config.yaml
n_layer: 11
d_model: 576
n_head: 9
n_kv_head: 9
head_dim: 64
d_mlp: 2304
vocab_size: 10847
activation: "squared_relu"
norm: "layernorm"
norm_place: "pre"
norm_eps: 1e-05
positions: "rope"
rope_base: 100000.0
rope_fraction: 0.5
qk_norm: false
attn_scale: 0.125
bias: "all"
tie_embeddings: false
parallel_block: false
init: "normal"
init_std_qkv: 0.0424
init_std_o: 0.0
init_std_up: 0.0424
init_std_down: 0.0
optimizer: "soap_variant"
lr: 0.00363
beta1: 0.95
beta2: 0.95
weight_decay: 0.1
lr_head: 0.00546
grad_clip: 1.0
warmup_steps: 200
schedule: "wsd"
decay_fraction: 0.774
decay_shape: "square"
final_lr_fraction: 0.0
batch_tokens: 131072
seq_len: 2048
doc_mask: true
train_tokens: 448900000
steps: 3425
dataset: "wikipedia_en"
Each number is 128 + 32 x the weight over its row's rms, rounded and kept within 0 to 255. Layers, rows and columns count from 0. Numbers have three digits each. The size before them is the row's rms in percent of the matrix's.

# k: layer 5 attention key, 576x576, rms 0.109, rows 36-63, columns 0-95
# q: layer 5 attention query, 576x576, rms 0.106, rows 37-63, columns 0-95
# v: layer 5 attention value, 576x576, rms 0.118, rows 0-4, columns 0-95
# o: layer 5 attention output (transposed), 576x576, rms 0.11, rows 0-3, columns 0-95
k36 126:106111149146063100106126114100170101059116109125083112157135121107170121042087163130167097124174133133151121157156136097098149174107153090184095111096087165126160115108152144110147112087102165142139135121145113120135121067179104073118131127102141169188162092170110115128097130126154128106
q37 113:119086120122154113166135151126079125151131133097153152080157136151145091155065135145138086116190155141138177137136191163134109134148131063111104115173147085159131153198167151128192031180171119121144123128174091118150084133098203190089179137143098115076121079110143177151123073118129143125
k37 120:180165076126108160131139193156090114179095101117207114123084096123099119093076102127124112104119158136113114128115111138165210119148139090138117109100126144130082129155136129102144170136140168126147180197150101170109132122116157113106131142195159081154095131167074123136101089118140099097
q38 113:193113123137077112163127173140069124127079147105123117122114126128186069116149108121105161122097159137127149143174144113115097139119141111153182161119142117111149134171113155131106150138130116164132104110129104198134145180109158117096145112119092086088090135093123061154154144152164135142
k38 116:141132188127057111100154128176183164135136078168107138137139047119134135087137088145116146101128190171156076211144101092122085045145116139148125119125160106091100123125117144165114049149168140128120081200186091139054063114141076161170157087139111119097077120139150121137153148127163146112
q39 118:104150114071161155105169183170120132089119100124146147136146108125154191132160166170115127122139144139154150143106107183153100078141129088139095130150123163099124130121123139123125101122113182186147078099123146085135188121155083102071115136150154111104126134090111177170095080118114141158
k39 124:163144143123077118116136135103087107139152072142141147076160097105099158136219136169121133089122144107118097196113128124092109142140127080138140147160088157082150150126140164104080061100176178132153112111146116149114121092134195142097162099122115109137100089129107128126163104125116099135
q40 111:188124113110140141157083185147155104145107118118155125111085119085130109068109090134146148107099094037119128158153083121129165168099090152121106074076125120088116092170173137164127076139113135142113088071074174125140117166142130093109154100131088153109161124083087133121072143176134079117
k40 121:163102099140112131174100141161135065141096130070149115150073119147135117113100140086141090156100108160091128150103098161130077089132080153121087076099088096073076128096126134126139087095122074196186097155110133149112109104088136177201110165163121094135143093136114155165128129079170153172
q41 114:112143111144134091134092130089139108131159128064127098096132170100122157127131125082130149103113136140067060152106082167128121144161196184143191182101142095081114071063076159139106146114148182115115112185000123115107149141165152142141122093149104208119090141158088149220134124112147149143
k41 120:151127183150156155113142187127108151108114173172129156177120148149032151150106094165177188142141145150115102165123125166159135138123103126175131154161114133105079076109094197124091128152125161155056170110089092076156167125119112110103085145081119122183108170205141095161172174163125138190
q42 113:082092100080118138141071133107133153097120093109175157182103119110129157168166126166082154146141080094140175180087057151126090192088154134120125178134119129148166130093070084113137170134129148100140163139103177094148134144054153093118160130182142097173144198103142158025094159136111096166
k42 119:047133115117168093084107115174085200063119121130185109142107096177071102115151114114103110157130160114145098131155108081118185100097096095063141168114104110125133209126067125134115156123123154197142122132108057177180085159127118166159091154141119168172152114154163120102136103166131098122
q43 122:089244164108166151231109148156125156113124116138114095116139143132110159096076071104107100175129062083094127164134066070120102115143075097161092090136087136098134072132182129080090083109116137110143108148152117117131088122129097167142122152099156134129123130193142129148167112143139156110
k43 123:118125128157096087074131108126141115089126127136113103073100141127111083155131159087148133068119049102190175113074156140090162157118130150115128098201187117095126100150104102126113105132090133078134084104171176158110165155172106176094123090130119185136129148144100139090158077103172134118
q44 120:122141086128156128155122113114086180077118133144136141105117112122161086103155135100053135118138171102065137171102124190076110154139122137151145164087173209127137082139125180103139109147170164086166168218087138112146076172130097177158092142121167121156165185126118149154094109171103145106
k44 126:141136150113183104132051147114085103080112109134117202122137142102125122129164078082122092116110122107112118124166125114054122158166162231140197132120105180101050121204117151138160170142117113169132193114121156149161157165192155157139122158116110164120129135115108151129109156134097153166
q45 116:144173099158154110142053116163154086121151127155187085161089140135100094159126156094141144166086076128142144146119075080118166096128151143147106133138147164131168076157162163187126111076164131091221125133116124155158070146166131145099175091153190115087136102118169103133162136096138111071
k45 122:141100149071127217109105140116166164165078181172106173107099127095111150165134157083122110138115141133093083092207169123169097079160161118138101073110094137122147208121140184148135117139110106115174111162154178159129148156149092138113048156127162086135102081191131114120163085135137159184
q46 114:059124173164084158113125112151085097124144111190198144135101107134162078084107115094119115118077073115099167073101081145136146124129129099149124199115164122132111131076070127155168109142156140110141189097129133094114127128167157144192131111197149117123138083094134134170092079109191150111
k46 120:134091124119057132153132089144138107118075133119071130092159133131116136144148158094158124171092117106075129156130145094104089084149027130124093096145175152071105175173131140070147182109097133191071119042102120121139113104138179128139134126144148146116094170155122120134115092144173075179
q47 117:132109113113169111128177175089142198100136105153209099126155126132134053139139205134160149143143085111126137104157185138118151107125146119104123064069132167046052148128163159153090115123076081077108152066129081110149118140092125162134107136102111117096088171091107135164162129108081160084
k47 122:114091087201174137112110081197119090184113148139087162138157123097097109103121158201147117112104105084168097143124134084062100139142133157146198091099095056110158109081122131148069142114122136076141167113139154112106158105050146217174136134085132147165182086178109152106176098137109095122
q48 122:161116173144166180125145135141077139142116087134093137095081125130164078115081133168173145131105157098140125104120137124121130124083116080068132098130109106099084181116106109144071193089079089118085110109153165115150201110154140134106163157119094143152139103081103113071140150159056109126
k48 125:183195116101092194115175139106121161127141124148130108129175082117106150078115110111147186122145171103161052175156113113158161131097108138094179144133111111163069121144094086159147208148086165096191153144125149121165145110130180107094119097036122094144136118137137099100048141123137178087
q49 111:129168111140099071136074087171135136122104143155169099136048152112077155102106138089084118117099202068169163147119122162112128130104108143150137136064106114153079118114096057126060156155132128165133090098143122182095170075084117159118076167124154166146102148148159163149142064143114142150
k49 120:116104072100124150088170145138093098170126161095149151133155165133152103089102127113130132126117128134100125063072134070116102117107130165091121093076074072078150097127139116169050124116136150121123135145167086142106125144135137114061168171201056125152178135120164155088095106111084104087
q50 121:166137104127090168117218045127074124180129106130110096147095094090088145107077136176128147121069207121119081105147143140124112116128185088128131081110125129091138146162158129115183147125114134160166154125120118135122126151079142126145126094151121106159093128080101116173181127110135114140
k50 126:218128094125134110141126157116136144041080151129096091109074072113167143115089142105149158079127112160083090133134130092097125144093126126157130110183095116144111095118091144113120137141142160074153115183139192107113061115090162144146093111140157070066151162093169111092134110136094109100
q51 117:084130179121171088117143152180121112113140105112147144128109143144114124146102127158030128133132105106140135162120138169119144090114126055144164125133118112177145121084179113114113110044176111125078119123119161079135094091105138199131152106130091140168106126091143115111170088139132117053
k51 123:136113149167094111105124174146186094149160122095164128144082154093176115216161051144128146056126119159116115095135107122129147136112137098154155144118119158101115173134132126104093086191128127065107167172162065097168131108148182134131098153142119148159066105131136090064127175104114086107
q52 116:155163125161126122109154116120130161139128160170072171115107129182143103128163107116098092118076164199100101193144136159069158130135152223126162163123145089118150133116175125123139088152086150120125153188134137125126101137152102104110103104121116078145090122101153123140139146116142062087
k52 123:097094113144155120157131135154153118086197178077107118139134111180145151072114154129157157133111115111144074170184133114139040127079146099122139117156112139129115151128164124130153051090151096133134121174142120077152145174113114083157112119161151146128093150151131092115122077151171124108
q53 116:119113097058116173117076153088146036118130093147117128110170130081132173157115142153149105113160133116155100191128143107182116102113113113067177091151127230077119136094138160159123133159129117134118142140137147130124124159069192150097092120161161110125159136163112092118180117135119124091
k53 121:093144172184090144118168113149116145179125123148115104111094193129115115221091208136117111130175171161049113187158106113137161147123146111118126111068109131058056177150137158139130160147159165122129149133129124098100110166162122153147120033148164137126096124088172179133116119151120077146
q54 118:157186172096101167125077160093118043141151146073054026085136046168120081134143108159069106161124153096076171188104095110140103102130145161151108078171132140094119086174115146143117197133156154144061164202127126125150141160168092057118140085139126141145147068219102139105147139108127121142
k54 121:143142111073179114103097121136204104145191075130107114071078066144220085185149092126120086166099113113147164141097158170131078077086117129068168074187179155124078136105115169096101128169086173118103108151066097148117137114185103115115089130222167106144116094143160125170099115171115117088
q55 118:136113171109142116109083145155121073113132131115122112082092119165111123105093127122064129111132134168066159132162117117125127059108152130188065124110074123143158113131168078098064150116107066164099122153114100138102154121176106137095127107100101131119144125078122103119132125166136138152
k55 123:117141135156168172161139110200102148122145115111119085112168105132177114133126059096219152123160093136171117083098119119108126136063145193089131157130112158176116162125188140174149126085061144146155102094137124144142130046181098189135085135113101086139113191126169137087164178162129165219
q56 112:133067178149173126103134103111133101093157129167196144102100103150150106106184103119129113135110126123086114134143123116148142194135085166154094148129157115107126126138121160110120080103108142105126103114185106130109175112091113131109147160149126166148144156133115167115101119166030114167
k56 118:098098131101079162137098142155123109128119086165118140122100104218140098149143137094137138115143101133057155142087092174165111155100100114162135113145157152084199122138135114159138125075125119213160142067149153068133144101161118155131187126158135097056128190126086118137146132114126152097
q57 116:167090112157139144090121084089116134178069186086077144122073128163137156175115110153157166120100167123161110115161139192087155139168133127142116051141098145147090148158081046080170116161180179159103117122139083083095107110082113106156095123189130146088133112116088133168198088116131164159
k57 117:176168080167130086169110185043124130164124144134104123133149109147191131149133121121127113125159140095121044153145055124086134139128117172114107083178137172131144135135110173165103119149068193159065124112167111175151130063175132139085123139158181150110159176132143151101156166108134101113
q58 117:115093124118214146173075047107147094173136215124084156127080167196149095169138114182128110082167144126111104101167201101071080166174159118082114130066207100150121172123105105129102128103065119113123151120096182088069170140049154109103134126121136139133102160181150173150081141133133097139
k58 125:102136137113144065125127128101146131176175079159071140096108140099125121128141136147106082138121140085135141153173113144171077167152141134203113133158095159192113124133095098112133142153162132151079109096111113104162115087146100147157148141107186168147146137140161128189111158197120182124
q59 114:130115092177114057171178169122064154163140123123126123119139116108148101131097116116191140164091191151154119121073105113105107212106113118167145107127134126190171164144164105106119117152141118114136141146156109087086106152174068138161124124125173154076217103103157114113141119160088118151
k59 117:145123152107115111134191081097090103105139152133182144126089108105092154119103097112167136127122113119104101104178042148155120138083127130103107112138077086137156132116104106151092138160121082154149128072158161158092115146154102156139151119122162158094097050094155187141154111119117089160
q60 117:080096113076154179174147086156185125091119156190135118098112120099118088078116125138044115140131126184129185159128147100117114134118123151148152184162102130166150110087131186176138153156130131100112139053113192157134081143150166108133106099121135129074145169073190156117166080128166149082
k60 123:063087121108117116106172188172116128146147100084152143169130061186134123085134152127110142174116139141119047099133128102155135176175158105103123176131139162137148120145168128144118112149072105132118163143171130111146065069126082115107109100080094132135166102096117113131110142163121061074
q61 113:097170121076069127110119107154155146104113091121085166083119198179116192087163133066134076126152150125121187093191081089138119136140124135146103143128120148118139161098104135071149174122132162120184112092142150156080122093155102133121142121135123128143087140103092110127131118147109148116
k61 119:097191115114178163158157161154155140113099106170158119148052115125102133102112117149087141118068087093118141104161163128156149075169129095154203163140101109155127116115144126156106148163098088167141080126101086196188153081091121113161083143124093085148189160141150152219175129072165129119
q62 114:108141130118114134132181179131110102097080086185100133114149127116155160129118164162160094119112128170100091127111075148119165080111127194142132131133133109112169108137172141161133143091132169139115131138075087104144161126107107112075173078128115102156146109105152185165138149123118135129
k62 118:179082087106096134142111200172155108106129110126124131148149061113091102139085102076113119154156133183044130094145149115081074152101156101143107106178156129112147167143141129092109176151128160120162112124091147106137186132162139135136115171104162140134136100122144129142186137107141148170
q63 113:133080139144125152122096129143124066145109080071150084179142122127159052129119125159147107139065163119086111092141081129130154128119137135121063073112106131122095193108105128133096155098094085187156114115122147151158070119195142118117179126082161147138128118132103103137161129117121155144
k63 121:099141117114082130140173111074182140153135115075147142163097093116168147125119143076088105149134149185162123120069090096082055133118113172127157111138097107098134142145154122095168135127102114182134109058188116137095111176135124115090105152148143108134109106152174117104156202115161117138
v0 101:097111096120116155118070134122158132103131094124086125165099161126098124133168157098112151115150047102123165124150178123155099149153132201166138143109100058173094040082162114105148135150156042149162114080131098175118087155073128185083176131114176116173126110099124144094112165119147094114
o0 099:163123131105122095186115139144128163148158111123094150136133064120127158141170080155113129116078138115068079128106140141142117079130171162120145105123155106130164166098113129096134128144145150117155105141071141070094115103106124130139182166111133144105167090133106140082120095115102165169
v1 103:077112099136134113158178101120146156139116145160149081110116171156115122070119148162207154146133134118132174138082153128101119148142183150118091170110135143139117115101171095159141220085129159145101109091169138091160169186194094079178126111113163140104123095140134141087114164163104107123
o1 102:110089121091136158114110155128109109173141096063099170136105123109129176141136182126125110090124080102107176155117157109110126143073125120121140158085148122117083174169095091198115081074128159091109129151064124128142081163192066157145121144148136134122107148159150123178103156075142109119
v2 099:038091118060166136131086175095123073188177126120142171119107234084130120147125149067161168160139123129152092089126114162140078050135157178124110134115171085123131143204095113116120125136113154111111166116150201062110140144125179134143114103058117165091122163180136132165159142144078083156
o2 096:119115121104085136111099161144182198106126167094154065160120127140190125135119145096162111154171100183076135023167127143094179110118135087180195150152132056118163109102135117104126117108069092149191114070155092105178126137133073213180135127131073164133120177104118116133156122185141139139
v3 101:166182090120135145138149091112120156121103101102122135099165068144143140143027151128133072129112106082143095154109168090101168121170143135142106132123121154126145131121135221132125100174119133185168109187170117121061114134170175072079113095159132088137178077170115106141094101170109101106
o3 097:135133141135157133173231100171157093103117090126145118143172136120117087073173140137140152106155045160163128174098144086162157078100118113112136121114110138255119104092127185123088130105116135103131159147140093119086086189153150144115122093103101094117144111074155114132085136136104095130
v4 098:114095182138168165142180211129089115152100127146150139135133119151113152149045144101125144166076152112158137140144159127135126157136134140084123139112132067097141140094112060168110124117177114133129110136133183094118136164083069124100123096078181164110125165153138110100162117105129116141